config.toml
num_attention_heads = 2
head_dim = 64
hidden_act = "swiglu"
rope_theta = 10000.0
rope_fraction = 0.5
attn_scale = 0.125
init = "uniform"
init_std_up = 0.0453
learning_rate = 0.00764
weight_decay = 0.0086
schedule = "wsd"
decay_shape = "linear"
train_tokens = 247000000
max_steps = 7538
dataset = "wikipedia_en"
Each number is 50 + 12 x the weight over its row's rms, rounded and kept within 0 to 99. Layers, rows and columns count from 0. The size before them is the row's rms in percent of the matrix's.

# down: layer 5 MLP down (transposed), 448x160, rms 0.0379, rows 394-408, columns 0-159
# gate: layer 5 MLP gate, 448x160, rms 0.113, rows 395-408, columns 0-159
# up: layer 5 MLP up, 448x160, rms 0.12, rows 395-408, columns 0-159
down394 100:66 37 39 43 42 65 45 44 54 49 52 45 59 51 29 43 50 46 55 51 51 38 34 50 54 62 46 59 52 38 54 51 49 44 37 33 74 43 50 46 26 37 25 35 44 48 27 67 38 74 51 61 58 60 52 41 44 22 54 38 73 37 78 43 74 44 46 62 67 42 42 46 42 65 69 55 58 48 35 32 44 63 57 51 65 44 67 53 62 44 58 49 54 51 52 53 58 36 46 58 40 55 44 41 46 58 44 44 47 56 35 59 64 70 40 55 58 56 41 28 28 58 65 62 53 46 48 31 38 32 68 49 77 49 49 48 48 29 43 46 46 35 44 59 42 34 64 75 22 23 55 46 26 50 47 54 56 54 62 35
gate395 105:71 60 33 61 39 47 55 25 51 23 57 66 65 49 64 36 40 49 32 54 66 44 61 33 65 43 51 38 46 43 40 54 66 49 32 31 38 31 39 63 52 62 28 47 51 45 51 25 63 60 42 67 51 59 61 61 31 46 60 19 46 40 53 55 54 39 62 59 36 59 54 73 63 60 62 56 61 61 61 47 40 59 62 39 72 27 34 31 50 70 53 47 43 39 59 59 46 65 62 58 63 41 50 93 39 46 63 41 45 45 62 49 61 42 48 62 45 50 51 52 56 58 59 52 47 61 55 50 41 55 50 40 35 63 54 41 57 29 52 42 47 57 50 61 57 60 48 46 57 68 64 51 68 31 27 60 60 56 48 50
up395 094:66 57 41 33 54 39 42 39 46 60 57 80 54 63 66 62 34 51 23 35 69 59 33 51 49 51 53 45 40 64 71 66 64 51 47 26 51 47 46 44 66 50 25 44 50 49 48 32 42 61 28 58 48 56 67 56 39 35 30 45 39 33 51 56 52 44 37 40 29 39 51 72 57 53 42 60 55 37 55 51 34 71 69 30 64 36 38 37 54 68 59 54 62 26 33 40 33 55 46 70 49 36 50 58 49 41 48 51 48 39 61 64 49 42 46 65 41 54 49 44 41 38 76 45 44 62 45 48 60 46 45 55 42 68 62 46 31 67 67 52 35 51 63 63 53 48 43 61 56 56 34 37 65 30 49 34 46 47 47 72
down395 095:65 55 44 45 59 60 72 41 62 29 54 41 63 54 35 66 53 45 50 50 56 43 61 39 87 44 46 34 61 33 53 53 37 70 68 38 51 61 42 54 48 37 82 52 28 59 63 76 48 39 65 68 25 41 48 47 49 58 41 47 62 58 49 55 62 44 58 43 50 58 51 48 43 36 43 44 46 45 58 56 58 44 48 54 51 42 57 39 70 33 55 49 61 65 56 34 31 41 52 25 41 50 51 20 51 61 55 56 71 41 22 43 39 57 70 35 30 49 36 49 70 53 31 53 55 45 46 54 43 55 56 45 64 49 47 48 39 35 53 54 47 49 64 48 36 37 58 38 29 45 52 74 52 81 37 47 70 48 53 48
gate396 102:62 48 43 46 49 46 30 39 30 49 46 69 40 45 58 63 44 58 47 31 43 40 41 51 43 63 45 36 51 61 39 74 55 79 48 55 53 62 48 65 26 48 63 54 39 70 47 61 45 40 36 47 53 73 45 39 40 42 54 62 61 46 44 44 35 52 52 58 35 69 57 39 39 56 74 69 27 50 48 42 41 79 41 32 52 55 61 42 56 37 48 51 53 51 49 54 49 31 61 43 46 26 55 51 46 40 45 39 57 58 34 56 41 55 69 43 74 19 71 50 76 66 62 75 56 51 50 56 40 40 51 47 45 62 68 42 47 49 32 43 42 32 61 56 64 53 57 59 72 62 58 61 49 70 60 55 48 27 56 33
up396 094:61 41 52 32 48 57 31 58 56 45 33 64 45 60 56 49 45 50 43 75 43 66 68 46 43 28 45 47 34 60 39 70 53 57 35 82 49 35 43 49 57 58 59 54 45 56 28 58 54 35 49 62 51 55 41 37 47 75 54 59 47 56 61 55 37 39 68 63 47 42 37 50 44 47 60 39 52 61 49 60 40 48 45 51 26 49 44 28 62 35 43 59 41 66 58 45 29 43 50 64 51 49 66 56 80 76 53 55 18 46 52 62 60 39 37 63 60 57 30 46 46 47 45 54 51 49 44 57 58 84 61 25 38 56 48 68 58 47 39 25 61 50 30 51 37 39 47 48 18 44 45 43 41 64 45 51 66 51 47 59
down396 100:51 49 35 42 45 41 31 60 43 41 44 58 52 42 67 64 68 55 39 34 49 45 59 47 46 58 58 32 57 38 44 36 70 73 55 61 29 46 48 59 52 56 61 60 52 66 64 49 50 32 48 52 41 63 39 32 42 66 59 53 66 38 77 39 60 45 45 46 29 48 49 60 71 38 49 46 31 55 41 52 25 59 39 14 58 50 44 48 30 54 43 46 54 44 42 45 65 60 53 52 59 45 74 61 65 38 39 50 67 47 52 42 50 57 53 50 70 37 40 47 39 54 81 52 47 46 55 40 26 57 38 73 49 19 58 72 46 20 33 45 53 42 55 35 63 48 52 70 42 54 36 55 49 63 63 56 51 42 63 64
gate397 093:61 59 41 50 41 40 45 48 47 62 43 73 29 44 52 56 64 50 52 44 30 62 66 53 69 51 61 60 54 58 47 44 51 31 42 38 51 61 37 50 53 59 32 54 46 35 59 47 50 78 59 53 27 61 63 49 36 56 26 61 79 44 50 62 54 58 52 61 51 63 65 56 48 52 55 67 29 50 57 40 49 68 47 61 40 32 62 35 58 50 62 34 30 52 76 51 59 79 38 51 47 68 60 45 41 34 22 48 42 51 60 68 58 43 42 67 34 33 34 50 30 52 59 31 35 52 58 59 39 63 63 65 23 44 58 38 36 65 46 43 46 53 55 50 37 56 61 42 53 65 39 22 56 42 60 66 44 53 41 45
up397 085:48 45 48 41 57 42 62 50 53 45 72 59 57 54 46 32 43 40 51 61 61 64 40 75 38 55 52 44 33 53 81 54 54 73 47 53 55 54 51 41 29 48 41 46 36 52 46 44 35 47 37 44 64 51 39 74 27 53 54 41 31 61 29 34 49 61 56 44 50 44 35 44 57 24 39 23 37 55 45 71 29 60 53 33 57 58 60 64 62 55 35 58 39 54 33 54 54 39 24 51 41 55 47 45 34 43 59 54 50 58 41 47 57 45 45 45 51 42 66 41 24 68 48 65 51 51 36 66 43 52 55 60 61 45 67 65 57 58 30 46 65 43 51 42 68 61 27 46 82 64 45 50 51 68 33 37 45 62 72 65
down397 092:66 38 41 72 32 48 49 28 59 58 47 40 32 43 39 46 43 49 50 60 44 59 67 53 50 53 48 54 37 45 46 58 59 40 55 43 36 59 59 54 68 63 36 32 55 52 48 52 49 63 48 61 59 72 82 63 32 56 52 29 51 35 34 49 71 61 72 48 57 57 50 52 31 47 45 50 56 39 55 48 33 64 56 49 50 69 54 31 56 44 59 36 41 43 39 28 57 57 22 46 32 49 31 64 34 59 19 72 46 54 38 61 56 40 35 49 65 48 66 59 56 43 62 49 41 31 56 75 47 70 53 57 44 38 43 42 39 49 24 57 36 53 54 64 40 62 36 47 60 67 36 31 59 38 51 51 22 52 42 52
gate398 083:62 43 30 55 53 68 36 48 46 34 55 64 66 70 38 38 29 41 68 31 40 45 36 62 65 28 35 44 51 62 37 41 62 36 68 51 50 52 53 53 78 51 44 67 67 39 39 43 58 64 54 53 56 65 53 38 33 54 55 46 68 66 59 48 38 57 25 32 45 61 69 51 56 44 49 39 70 38 60 62 54 48 52 57 49 28 65 63 51 41 52 34 36 45 31 37 50 32 40 57 57 45 54 68 46 81 51 78 61 61 64 48 50 47 44 59 58 48 48 41 39 50 37 36 25 36 40 38 61 61 52 44 45 51 30 49 51 48 37 60 42 72 54 64 51 59 58 61 59 47 53 66 45 52 34 30 42 65 28 53
up398 095:45 41 54 60 68 41 46 43 54 45 72 30 45 47 56 32 69 39 49 60 42 52 39 57 70 68 46 49 46 51 61 62 53 42 36 43 75 54 38 56 33 48 46 46 66 46 41 48 45 38 49 53 50 55 50 71 45 52 62 53 61 76 62 87 63 57 52 55 68 45 50 49 45 47 51 57 32 23 61 53 40 62 45 54 42 63 48 46 49 51 31 51 25 44 36 49 27 63 43 32 30 43 48 63 71 26 55 56 65 45 52 65 41 57 51 44 46 58 59 80 65 54 49 43 75 38 69 51 49 14 47 55 65 54 37 47 53 67 37 51 32 38 71 42 57 50 25 50 45 50 51 51 57 68 45 57 51 34 46 36
down398 094:64 36 70 26 73 59 50 51 45 06 35 72 64 48 60 34 62 43 53 44 68 48 51 62 69 51 44 61 52 52 56 65 53 30 59 64 57 57 34 65 54 52 41 69 43 58 56 33 55 50 45 59 47 59 72 59 56 39 60 47 23 50 54 29 48 49 48 53 61 36 68 64 54 53 46 69 62 46 32 49 63 52 46 51 49 60 37 40 43 49 26 50 43 57 52 43 42 27 41 49 49 35 56 31 40 66 50 51 24 45 42 43 45 39 48 62 37 37 35 51 49 39 64 52 55 29 57 30 61 64 54 40 49 41 27 45 47 43 44 35 57 53 75 43 68 55 58 59 44 50 49 45 75 35 48 65 73 53 44 47
gate399 091:43 43 57 48 39 56 52 63 54 49 31 61 51 28 51 25 27 45 51 55 34 26 47 34 55 51 59 47 55 65 57 51 37 44 42 45 52 57 47 66 47 71 55 56 37 71 55 51 62 30 37 46 53 51 63 43 34 54 54 68 18 49 46 67 56 81 58 52 16 64 27 45 61 67 66 45 62 66 41 59 48 55 55 73 44 64 62 36 44 29 45 56 33 60 46 46 56 50 53 53 47 34 42 38 54 56 63 47 48 43 45 41 52 50 48 55 41 26 36 68 60 52 57 23 28 63 28 52 61 48 29 46 51 39 63 38 43 41 64 55 52 37 43 53 35 53 75 58 55 53 50 48 56 59 36 49 26 63 45 47
up399 098:57 45 37 22 49 36 43 42 54 63 39 58 45 48 44 45 52 35 56 62 44 63 53 63 61 51 27 62 34 42 48 45 52 40 52 38 44 36 34 57 40 57 61 19 51 67 54 70 58 50 45 34 54 62 46 45 52 71 54 38 46 47 42 49 58 37 49 47 46 51 36 66 68 47 70 35 54 42 59 72 60 45 57 51 27 50 27 60 48 55 50 84 49 49 62 46 40 59 47 68 43 60 57 43 54 77 63 36 56 34 39 39 52 48 68 52 53 43 68 66 38 49 56 55 17 34 41 35 47 54 46 37 41 44 60 18 57 26 58 39 61 36 42 39 31 72 57 41 38 47 43 69 41 49 61 41 52 44 52 65
down399 094:46 60 38 66 52 55 76 69 49 63 22 18 35 69 55 68 49 62 34 48 59 78 50 43 34 55 37 33 45 62 29 36 68 55 35 63 62 59 54 38 49 27 55 51 49 55 26 48 60 46 59 55 38 60 53 64 54 54 67 75 51 57 63 46 43 49 33 27 71 35 41 67 62 39 34 47 56 67 35 42 37 40 46 63 58 57 62 59 45 40 64 61 59 45 52 61 41 55 45 52 52 24 67 58 54 31 41 41 42 59 40 46 56 43 66 61 50 61 58 56 67 55 50 69 62 47 69 32 52 51 48 62 45 44 43 37 53 72 67 54 51 43 51 59 49 72 48 52 53 43 47 50 43 65 39 46 50 44 58 29
gate400 092:58 59 54 65 57 59 48 55 66 49 43 39 64 56 43 57 50 42 41 36 38 37 43 60 55 44 44 42 69 35 56 40 52 64 44 50 49 57 55 43 62 64 51 61 44 47 61 42 50 38 34 52 46 36 69 51 58 47 23 33 54 65 40 33 46 41 58 55 58 49 45 53 44 64 35 55 66 39 40 48 81 65 42 81 50 43 43 28 46 42 57 54 66 50 33 61 45 63 80 49 64 54 49 46 44 30 46 59 63 61 45 52 65 88 33 51 44 49 68 47 49 38 32 56 51 39 57 64 46 56 58 74 58 28 40 55 66 54 57 27 50 48 44 59 52 34 46 74 60 80 39 60 25 56 41 51 26 61 52 61
up400 103:40 55 47 57 43 24 44 71 54 49 36 42 38 63 56 57 48 53 56 32 70 50 52 57 32 63 52 42 59 60 31 44 55 62 31 65 64 23 62 49 56 68 57 47 52 42 56 52 52 78 42 55 47 59 68 40 58 48 50 49 32 59 56 43 48 57 68 48 44 43 43 49 24 27 40 42 60 58 62 58 50 58 35 68 53 49 57 63 46 50 50 56 52 44 44 62 53 40 54 35 46 79 61 32 65 56 28 61 43 61 68 60 35 62 54 47 48 60 54 48 75 73 71 52 51 76 67 68 53 57 38 91 50 40 63 54 49 52 69 65 50 49 33 49 57 30 73 51 43 32 44 49 43 57 59 52 37 41 52 56
down400 089:47 64 54 54 58 46 56 28 52 36 29 53 52 40 29 51 54 52 53 43 59 44 37 41 66 62 46 67 48 34 60 47 50 28 64 48 55 63 39 64 27 31 56 45 58 46 36 55 57 22 44 58 42 41 32 46 35 44 47 49 60 74 34 56 62 56 46 63 48 27 43 63 52 51 62 58 34 41 37 53 23 53 40 61 47 37 46 36 52 45 40 39 57 52 38 57 37 55 54 87 63 49 32 64 27 35 64 40 49 17 45 38 46 71 71 56 40 33 36 45 21 38 26 50 47 53 34 46 52 42 58 48 42 50 47 54 43 48 36 47 43 47 76 55 47 53 50 41 41 58 49 67 27 45 39 57 44 59 46 35
gate401 089:52 57 62 55 55 79 43 49 38 55 46 39 72 64 64 45 73 61 49 56 46 51 23 67 27 60 47 44 55 49 40 75 47 79 57 60 60 55 39 59 47 65 46 65 31 66 35 59 46 46 44 57 35 46 49 64 42 54 41 44 65 59 42 41 52 64 37 20 60 58 57 49 51 51 29 56 61 65 70 39 47 49 52 34 63 62 44 46 45 40 55 33 49 46 53 37 43 69 58 26 54 61 55 29 23 38 65 66 40 53 39 54 60 67 50 71 55 44 35 38 51 35 60 52 73 40 57 57 49 54 73 62 49 40 39 56 61 40 50 30 62 52 25 56 50 40 43 40 58 52 69 32 38 47 47 56 37 41 40 45
up401 088:36 44 48 59 49 45 70 62 42 42 54 59 55 22 34 52 34 61 61 36 49 55 51 40 79 54 50 49 52 46 48 65 41 28 32 55 59 46 47 41 50 61 51 61 42 43 47 43 68 41 72 09 66 62 58 52 69 36 34 32 39 34 45 51 36 31 43 68 34 42 68 42 69 47 46 42 47 47 46 66 55 45 48 50 58 50 46 58 69 42 35 52 66 49 29 51 47 53 37 74 37 36 37 50 70 54 32 41 62 46 30 53 63 50 56 52 43 57 58 42 54 59 44 67 53 58 54 58 36 52 28 49 41 62 66 71 53 64 45 75 69 44 52 48 50 55 63 44 30 66 40 41 29 50 61 41 57 66 30 55
down401 085:38 34 49 72 41 61 49 42 42 52 46 34 39 63 50 46 43 62 50 50 54 44 48 63 44 53 40 64 51 35 58 75 76 42 62 45 36 58 41 35 39 36 40 55 77 30 43 46 34 47 43 42 59 66 36 63 46 38 49 60 67 55 50 55 16 34 47 39 47 61 33 55 53 48 48 42 43 58 60 37 64 55 64 52 41 28 37 37 52 45 37 59 62 56 48 48 60 63 37 43 57 49 61 45 40 38 49 62 46 50 53 66 55 42 37 27 70 74 65 69 54 66 70 14 42 50 52 63 67 46 54 54 53 57 56 32 50 38 60 35 62 48 39 31 64 48 57 45 66 65 34 38 39 63 31 48 73 63 53 35
gate402 105:39 47 39 26 68 45 70 47 64 47 70 60 50 55 69 42 57 35 48 39 42 47 48 50 64 39 58 53 60 48 52 50 43 40 58 39 50 56 43 42 61 55 58 46 30 39 75 35 54 49 66 69 49 76 37 50 58 58 69 42 43 45 36 70 50 45 58 60 60 55 40 46 46 57 34 49 43 52 52 46 46 52 57 57 38 44 46 49 64 59 45 44 14 34 55 52 33 54 53 61 53 61 57 37 66 61 39 52 49 45 37 48 43 78 65 43 51 36 51 48 63 53 63 41 45 39 44 46 87 68 46 47 53 28 39 59 53 41 59 41 44 42 41 66 49 51 39 65 45 68 33 54 66 89 45 61 64 18 79 44
up402 095:41 65 31 32 33 36 66 51 60 48 28 30 57 34 61 61 82 46 48 58 34 04 39 55 38 40 76 36 58 40 64 51 54 33 56 46 57 58 50 34 52 33 38 40 42 46 57 53 45 64 53 30 45 52 53 48 58 51 46 53 46 52 37 43 43 54 55 43 49 56 62 81 34 52 48 56 30 59 50 56 60 57 58 44 70 33 55 32 39 42 48 47 45 44 71 41 32 59 78 35 46 53 67 53 43 45 55 53 65 54 40 36 44 53 57 72 36 47 41 70 41 70 38 50 53 36 51 51 40 65 45 49 67 46 54 62 38 54 43 45 49 43 61 42 63 54 51 60 46 48 56 46 45 59 53 39 27 55 28 78
down402 099:50 46 61 65 32 48 26 50 35 53 43 65 50 48 27 40 20 37 50 57 51 81 44 61 38 49 31 58 36 62 33 41 52 51 48 65 55 42 69 55 36 45 51 46 61 56 30 44 39 43 61 37 70 27 61 81 37 31 50 44 47 63 59 53 53 63 36 44 20 47 50 31 62 57 55 52 52 42 36 53 60 58 41 84 49 71 57 51 57 50 55 49 54 59 52 52 71 56 57 49 41 41 44 53 53 53 54 53 32 44 69 54 53 45 56 44 58 48 56 48 69 48 45 48 71 75 40 58 30 35 51 60 47 55 65 48 77 62 47 73 35 61 48 26 38 48 60 52 60 47 64 42 37 39 53 59 52 59 42 37
gate403 101:41 76 58 37 71 61 44 27 56 38 51 58 45 37 47 49 27 46 42 52 61 53 47 39 56 44 52 75 46 37 34 46 38 56 55 31 58 53 49 45 52 41 69 42 39 41 74 50 27 42 38 49 42 42 46 73 51 44 48 34 71 54 54 24 54 70 30 57 37 45 51 45 59 40 52 38 22 82 50 44 33 30 56 39 52 56 31 42 56 48 41 41 50 31 45 42 76 50 58 39 52 49 54 59 37 30 54 57 46 45 58 62 44 46 50 43 38 36 66 45 68 31 61 50 69 52 26 41 63 43 29 37 56 48 46 20 50 53 52 63 47 60 54 58 54 61 29 37 42 51 50 71 60 41 36 49 58 38 51 53
up403 102:43 46 55 55 61 52 58 43 53 54 72 53 45 52 63 44 41 68 41 46 56 54 59 49 56 44 48 39 46 71 41 30 30 27 34 48 53 28 57 54 61 67 51 61 56 63 36 47 49 48 40 41 76 69 43 37 59 66 42 49 50 47 58 74 42 40 73 37 29 48 50 58 43 63 44 38 37 59 37 52 65 50 36 78 53 37 78 64 54 62 42 56 64 60 50 55 23 54 60 46 40 40 28 45 51 51 43 51 37 41 64 54 58 53 36 58 58 49 37 34 64 39 53 91 46 52 58 68 62 26 53 67 42 45 47 56 38 43 45 45 40 54 74 59 31 36 53 62 62 52 35 48 25 41 35 67 53 47 47 48
down403 097:66 61 55 42 48 43 76 45 53 71 36 58 37 45 75 57 55 45 58 47 50 70 50 48 32 39 71 54 68 49 38 58 43 36 31 58 57 36 62 34 42 40 44 42 47 53 36 78 76 62 55 55 67 52 54 59 46 41 52 32 51 60 69 44 77 37 69 55 70 50 78 52 39 41 97 38 65 44 48 59 38 55 58 53 49 49 63 52 54 51 51 50 51 47 64 50 31 48 48 60 30 52 47 59 57 53 41 58 55 38 36 51 46 34 54 55 50 48 54 70 43 69 50 42 52 66 69 33 51 61 42 77 42 35 45 61 41 57 47 58 49 54 46 66 20 43 67 59 57 45 54 49 53 61 35 51 49 34 54 54
gate404 102:67 72 62 62 46 49 52 56 36 52 60 33 58 56 63 23 47 62 50 76 49 28 59 62 50 57 64 78 48 56 54 73 46 41 37 60 50 43 55 52 69 52 55 61 49 47 58 42 52 40 29 41 45 37 29 35 48 50 42 46 53 62 37 56 49 46 45 47 57 34 73 42 35 54 56 52 60 41 36 40 46 58 67 37 44 51 55 29 36 45 38 48 63 59 37 48 39 72 49 43 72 69 48 40 52 50 49 45 51 50 47 80 26 44 65 42 43 49 59 45 37 64 43 35 45 45 52 54 65 32 34 37 68 81 53 66 42 37 53 67 75 58 33 60 61 45 52 38 55 28 35 53 35 60 41 35 63 62 53 59
up404 101:39 25 43 52 54 40 60 65 21 70 49 40 52 59 40 53 33 53 41 52 45 59 71 46 56 48 50 51 49 58 54 74 57 26 79 38 41 47 61 42 62 40 51 45 59 66 55 50 67 55 51 55 54 49 62 45 46 63 50 39 38 39 60 34 52 63 44 49 53 60 44 48 57 77 49 36 48 39 64 42 59 54 31 48 59 28 46 63 71 51 60 50 47 63 58 46 43 54 50 58 47 56 26 54 42 46 35 32 51 42 52 24 54 50 59 54 55 51 59 55 78 63 36 50 26 69 46 38 47 39 51 53 67 32 56 67 58 53 52 44 37 60 68 45 51 61 60 79 50 41 79 70 44 73 82 49 36 54 36 56
down404 102:21 40 41 34 47 55 68 61 62 63 37 62 63 59 43 64 70 38 49 50 54 65 55 44 74 74 41 30 59 57 70 31 46 52 57 64 57 43 60 51 44 29 57 59 72 59 60 48 57 63 64 31 54 53 58 72 46 52 56 41 46 36 53 48 56 42 40 51 43 51 42 58 30 52 40 52 44 43 60 62 46 33 32 65 58 41 45 64 61 39 37 23 62 40 40 74 36 52 48 48 70 43 41 49 43 43 49 60 65 61 37 36 75 85 55 50 53 46 56 41 54 67 43 53 59 68 42 51 45 50 34 74 51 21 52 37 61 56 62 57 26 42 56 41 33 55 53 56 54 48 62 59 53 43 61 70 50 60 54 57
gate405 095:59 67 50 54 43 48 57 49 55 46 66 48 45 45 66 59 45 55 62 58 52 32 37 67 47 54 47 35 43 59 52 48 51 41 47 48 55 47 70 35 34 59 70 42 51 60 61 62 31 49 53 43 67 44 62 53 55 54 59 47 42 37 72 70 48 72 47 50 55 49 54 50 39 46 36 53 65 41 71 33 52 62 39 69 61 55 55 72 70 47 43 53 56 30 39 58 52 30 72 64 61 46 42 48 58 33 65 67 51 83 39 50 39 27 57 62 47 52 71 59 48 45 54 69 60 37 34 61 53 60 42 51 22 33 30 36 33 40 47 44 72 68 30 54 40 56 55 75 52 64 84 40 70 40 56 42 48 45 50 50
up405 097:36 48 68 69 46 54 47 51 58 50 43 58 64 38 79 54 46 39 71 64 40 53 18 52 57 46 64 57 63 45 50 62 74 57 58 49 39 75 72 37 45 52 41 41 42 54 47 51 48 34 29 53 77 50 58 81 50 45 62 45 51 35 48 61 69 53 51 47 40 64 65 57 56 70 47 56 54 48 59 48 74 53 47 46 65 44 46 61 49 47 71 47 36 45 52 48 49 33 50 70 56 57 39 54 49 25 65 45 42 65 68 46 39 45 34 47 51 40 42 63 50 38 65 51 52 64 53 41 54 43 49 65 50 32 58 36 66 60 48 35 74 47 41 54 48 48 63 68 74 45 66 52 55 12 56 28 57 37 50 49
down405 096:39 61 38 43 37 54 64 37 39 39 58 50 72 53 41 50 54 53 62 14 45 56 58 34 36 36 59 71 39 53 52 53 43 35 31 62 34 49 61 69 20 47 74 52 49 49 56 66 62 51 48 50 71 35 66 49 54 72 42 48 35 51 60 49 74 50 53 41 45 70 52 51 57 66 65 44 39 48 47 64 46 51 54 63 35 55 56 73 42 45 29 53 50 59 64 55 46 37 38 49 44 52 56 52 40 51 75 62 43 46 32 52 55 53 49 55 61 45 67 40 50 51 30 73 25 57 65 68 52 49 37 59 60 66 29 37 65 66 83 51 56 36 41 44 34 57 47 37 36 48 58 54 39 65 45 44 46 61 33 45
gate406 100:55 52 56 52 36 47 35 38 59 50 64 53 65 47 33 46 49 55 37 61 64 60 52 50 61 51 51 28 43 46 54 33 39 64 26 42 37 45 31 68 67 39 69 62 32 45 55 49 52 42 34 47 67 72 68 48 49 54 65 22 46 45 58 40 52 61 49 56 61 48 63 46 32 30 52 36 50 44 53 59 56 33 75 15 63 54 40 39 60 49 53 47 36 57 45 56 24 59 55 60 46 77 70 58 55 42 59 43 31 48 47 36 61 63 37 33 43 50 33 46 48 62 37 50 38 49 49 39 49 15 50 45 38 44 43 49 42 47 62 33 33 51 58 50 57 73 48 53 39 53 33 30 57 38 47 58 69 41 75 50
up406 096:41 49 52 55 45 43 35 43 48 43 46 34 48 55 46 38 47 40 40 55 69 63 58 49 68 41 53 54 48 55 55 47 68 31 43 42 55 63 24 73 61 41 51 58 51 74 42 57 58 60 46 62 59 50 63 47 46 44 59 47 47 52 22 47 27 60 61 59 40 46 64 35 37 70 64 34 48 31 43 61 50 38 64 48 32 72 32 44 32 46 32 49 57 44 57 31 59 47 47 45 61 63 51 49 54 24 48 51 48 47 63 49 37 58 39 51 48 37 37 52 50 36 45 58 65 43 64 33 41 68 34 37 31 44 25 70 51 74 41 49 70 61 73 19 57 57 56 41 52 54 48 68 51 56 57 37 78 76 68 56
down406 095:63 45 47 90 21 35 60 53 54 48 35 43 63 66 53 32 56 41 78 38 39 62 48 40 44 34 41 78 43 53 44 48 27 59 59 62 54 42 72 37 26 41 46 55 53 35 39 25 46 38 59 56 50 32 42 47 48 55 59 38 55 67 54 52 72 57 40 36 50 54 34 47 58 63 55 67 53 53 60 67 50 43 56 64 46 37 66 30 69 49 55 45 46 64 48 54 66 27 50 63 59 42 50 63 40 41 48 70 42 49 54 52 43 54 77 30 41 72 58 49 40 49 37 40 56 43 34 56 46 57 61 48 55 37 59 56 59 36 42 47 67 42 37 45 50 37 35 42 48 46 67 39 45 57 53 61 49 79 34 57
gate407 107:34 55 33 41 50 47 68 24 59 40 58 55 65 61 41 66 50 47 50 50 55 45 46 32 38 38 71 56 54 36 68 50 35 57 46 76 63 55 56 41 50 37 48 46 30 49 56 35 48 41 47 36 28 49 62 45 42 65 52 71 40 49 46 48 51 37 30 56 44 60 57 39 46 64 77 66 49 54 55 55 58 57 42 67 49 48 78 54 39 26 45 47 38 47 71 47 39 49 46 62 38 57 77 53 41 56 54 32 46 52 56 60 58 44 57 46 70 52 70 30 35 34 44 18 45 31 50 46 30 26 57 64 59 39 50 57 57 62 41 45 55 53 69 33 48 62 21 45 50 56 62 56 39 50 56 40 71 40 54 30
up407 097:26 46 35 50 51 53 39 51 60 37 51 48 63 48 47 48 68 72 21 46 52 70 27 37 28 55 35 29 40 32 58 47 44 58 45 57 57 44 67 53 28 55 48 38 49 34 46 60 54 45 60 47 51 42 56 34 55 46 66 74 51 33 52 63 62 56 58 33 36 51 49 70 41 30 59 63 61 34 70 65 41 67 61 59 43 54 42 57 54 49 43 43 58 38 39 65 59 33 41 56 51 42 62 34 38 52 46 56 33 38 56 32 58 19 46 27 76 62 49 47 47 54 52 55 65 32 24 79 48 44 51 49 31 43 54 57 54 37 41 40 52 53 50 45 61 61 50 59 34 47 49 63 39 37 78 46 50 38 42 47
down407 106:28 49 40 38 48 59 38 56 45 50 55 31 53 59 78 49 62 33 30 42 45 41 70 53 48 42 40 41 41 60 66 68 55 32 62 46 50 36 40 53 45 30 49 40 43 32 62 51 40 54 44 65 51 35 69 41 54 48 52 21 42 54 39 62 32 52 59 37 48 32 67 37 59 48 47 52 33 34 54 40 60 63 26 53 50 64 51 54 58 51 42 64 57 59 53 64 52 63 39 45 53 33 27 39 45 43 46 37 44 57 49 40 36 65 48 35 44 28 43 56 66 71 30 54 65 48 53 40 50 58 35 62 60 51 38 60 60 45 72 40 75 29 60 63 54 33 59 58 40 18 65 57 67 48 40 58 61 35 68 38
gate408 100:47 52 47 76 31 70 64 42 41 53 57 52 31 36 47 32 57 50 35 72 37 65 32 63 62 34 43 64 42 57 60 58 53 34 45 65 62 26 48 49 52 44 66 44 48 24 36 40 45 34 56 47 55 39 58 45 56 67 61 72 63 42 53 54 39 53 39 45 61 43 66 39 50 65 48 32 69 67 67 55 62 44 50 57 54 54 57 44 44 33 54 64 70 46 58 56 54 49 64 43 61 33 57 44 57 24 58 67 65 57 29 44 43 53 41 35 67 33 49 52 37 53 57 66 73 52 50 36 62 46 71 65 45 61 39 26 40 45 56 51 66 66 68 60 38 64 28 39 28 59 36 54 47 42 45 53 58 70 45 45
up408 093:51 49 21 59 49 30 54 55 57 66 67 64 60 54 56 39 35 52 44 68 51 40 28 76 46 40 46 50 49 63 49 30 55 66 45 42 71 41 34 44 70 53 67 43 59 53 67 21 39 52 29 51 47 56 40 48 37 44 63 37 51 55 32 53 60 54 61 70 51 50 65 48 46 49 56 36 43 50 57 68 34 51 80 34 41 54 33 54 55 54 48 65 33 40 53 50 57 54 49 44 42 52 43 44 55 49 55 66 47 56 30 67 39 41 47 61 47 52 62 60 32 64 70 36 62 43 50 49 68 47 40 79 50 57 52 50 32 27 58 30 24 44 32 60 27 55 46 50 39 54 56 64 69 65 48 49 31 40 37 39
down408 095:46 49 52 41 71 39 60 44 36 41 65 37 48 32 39 56 57 63 56 41 55 41 58 37 48 52 45 56 70 50 65 57 47 33 51 40 63 54 71 48 66 52 27 22 47 53 43 63 40 28 56 56 35 42 59 60 59 46 65 58 41 49 49 60 68 67 55 47 47 54 34 54 56 59 46 42 60 49 43 45 22 48 37 50 50 38 38 67 21 77 65 57 62 32 84 41 30 75 49 48 56 36 58 78 55 43 46 43 50 61 53 47 37 43 57 66 37 59 45 44 39 27 35 69 40 39 60 60 56 66 48 32 51 70 43 50 57 54 40 60 47 44 40 64 40 40 53 60 57 71 62 36 54 63 45 32 64 53 44 66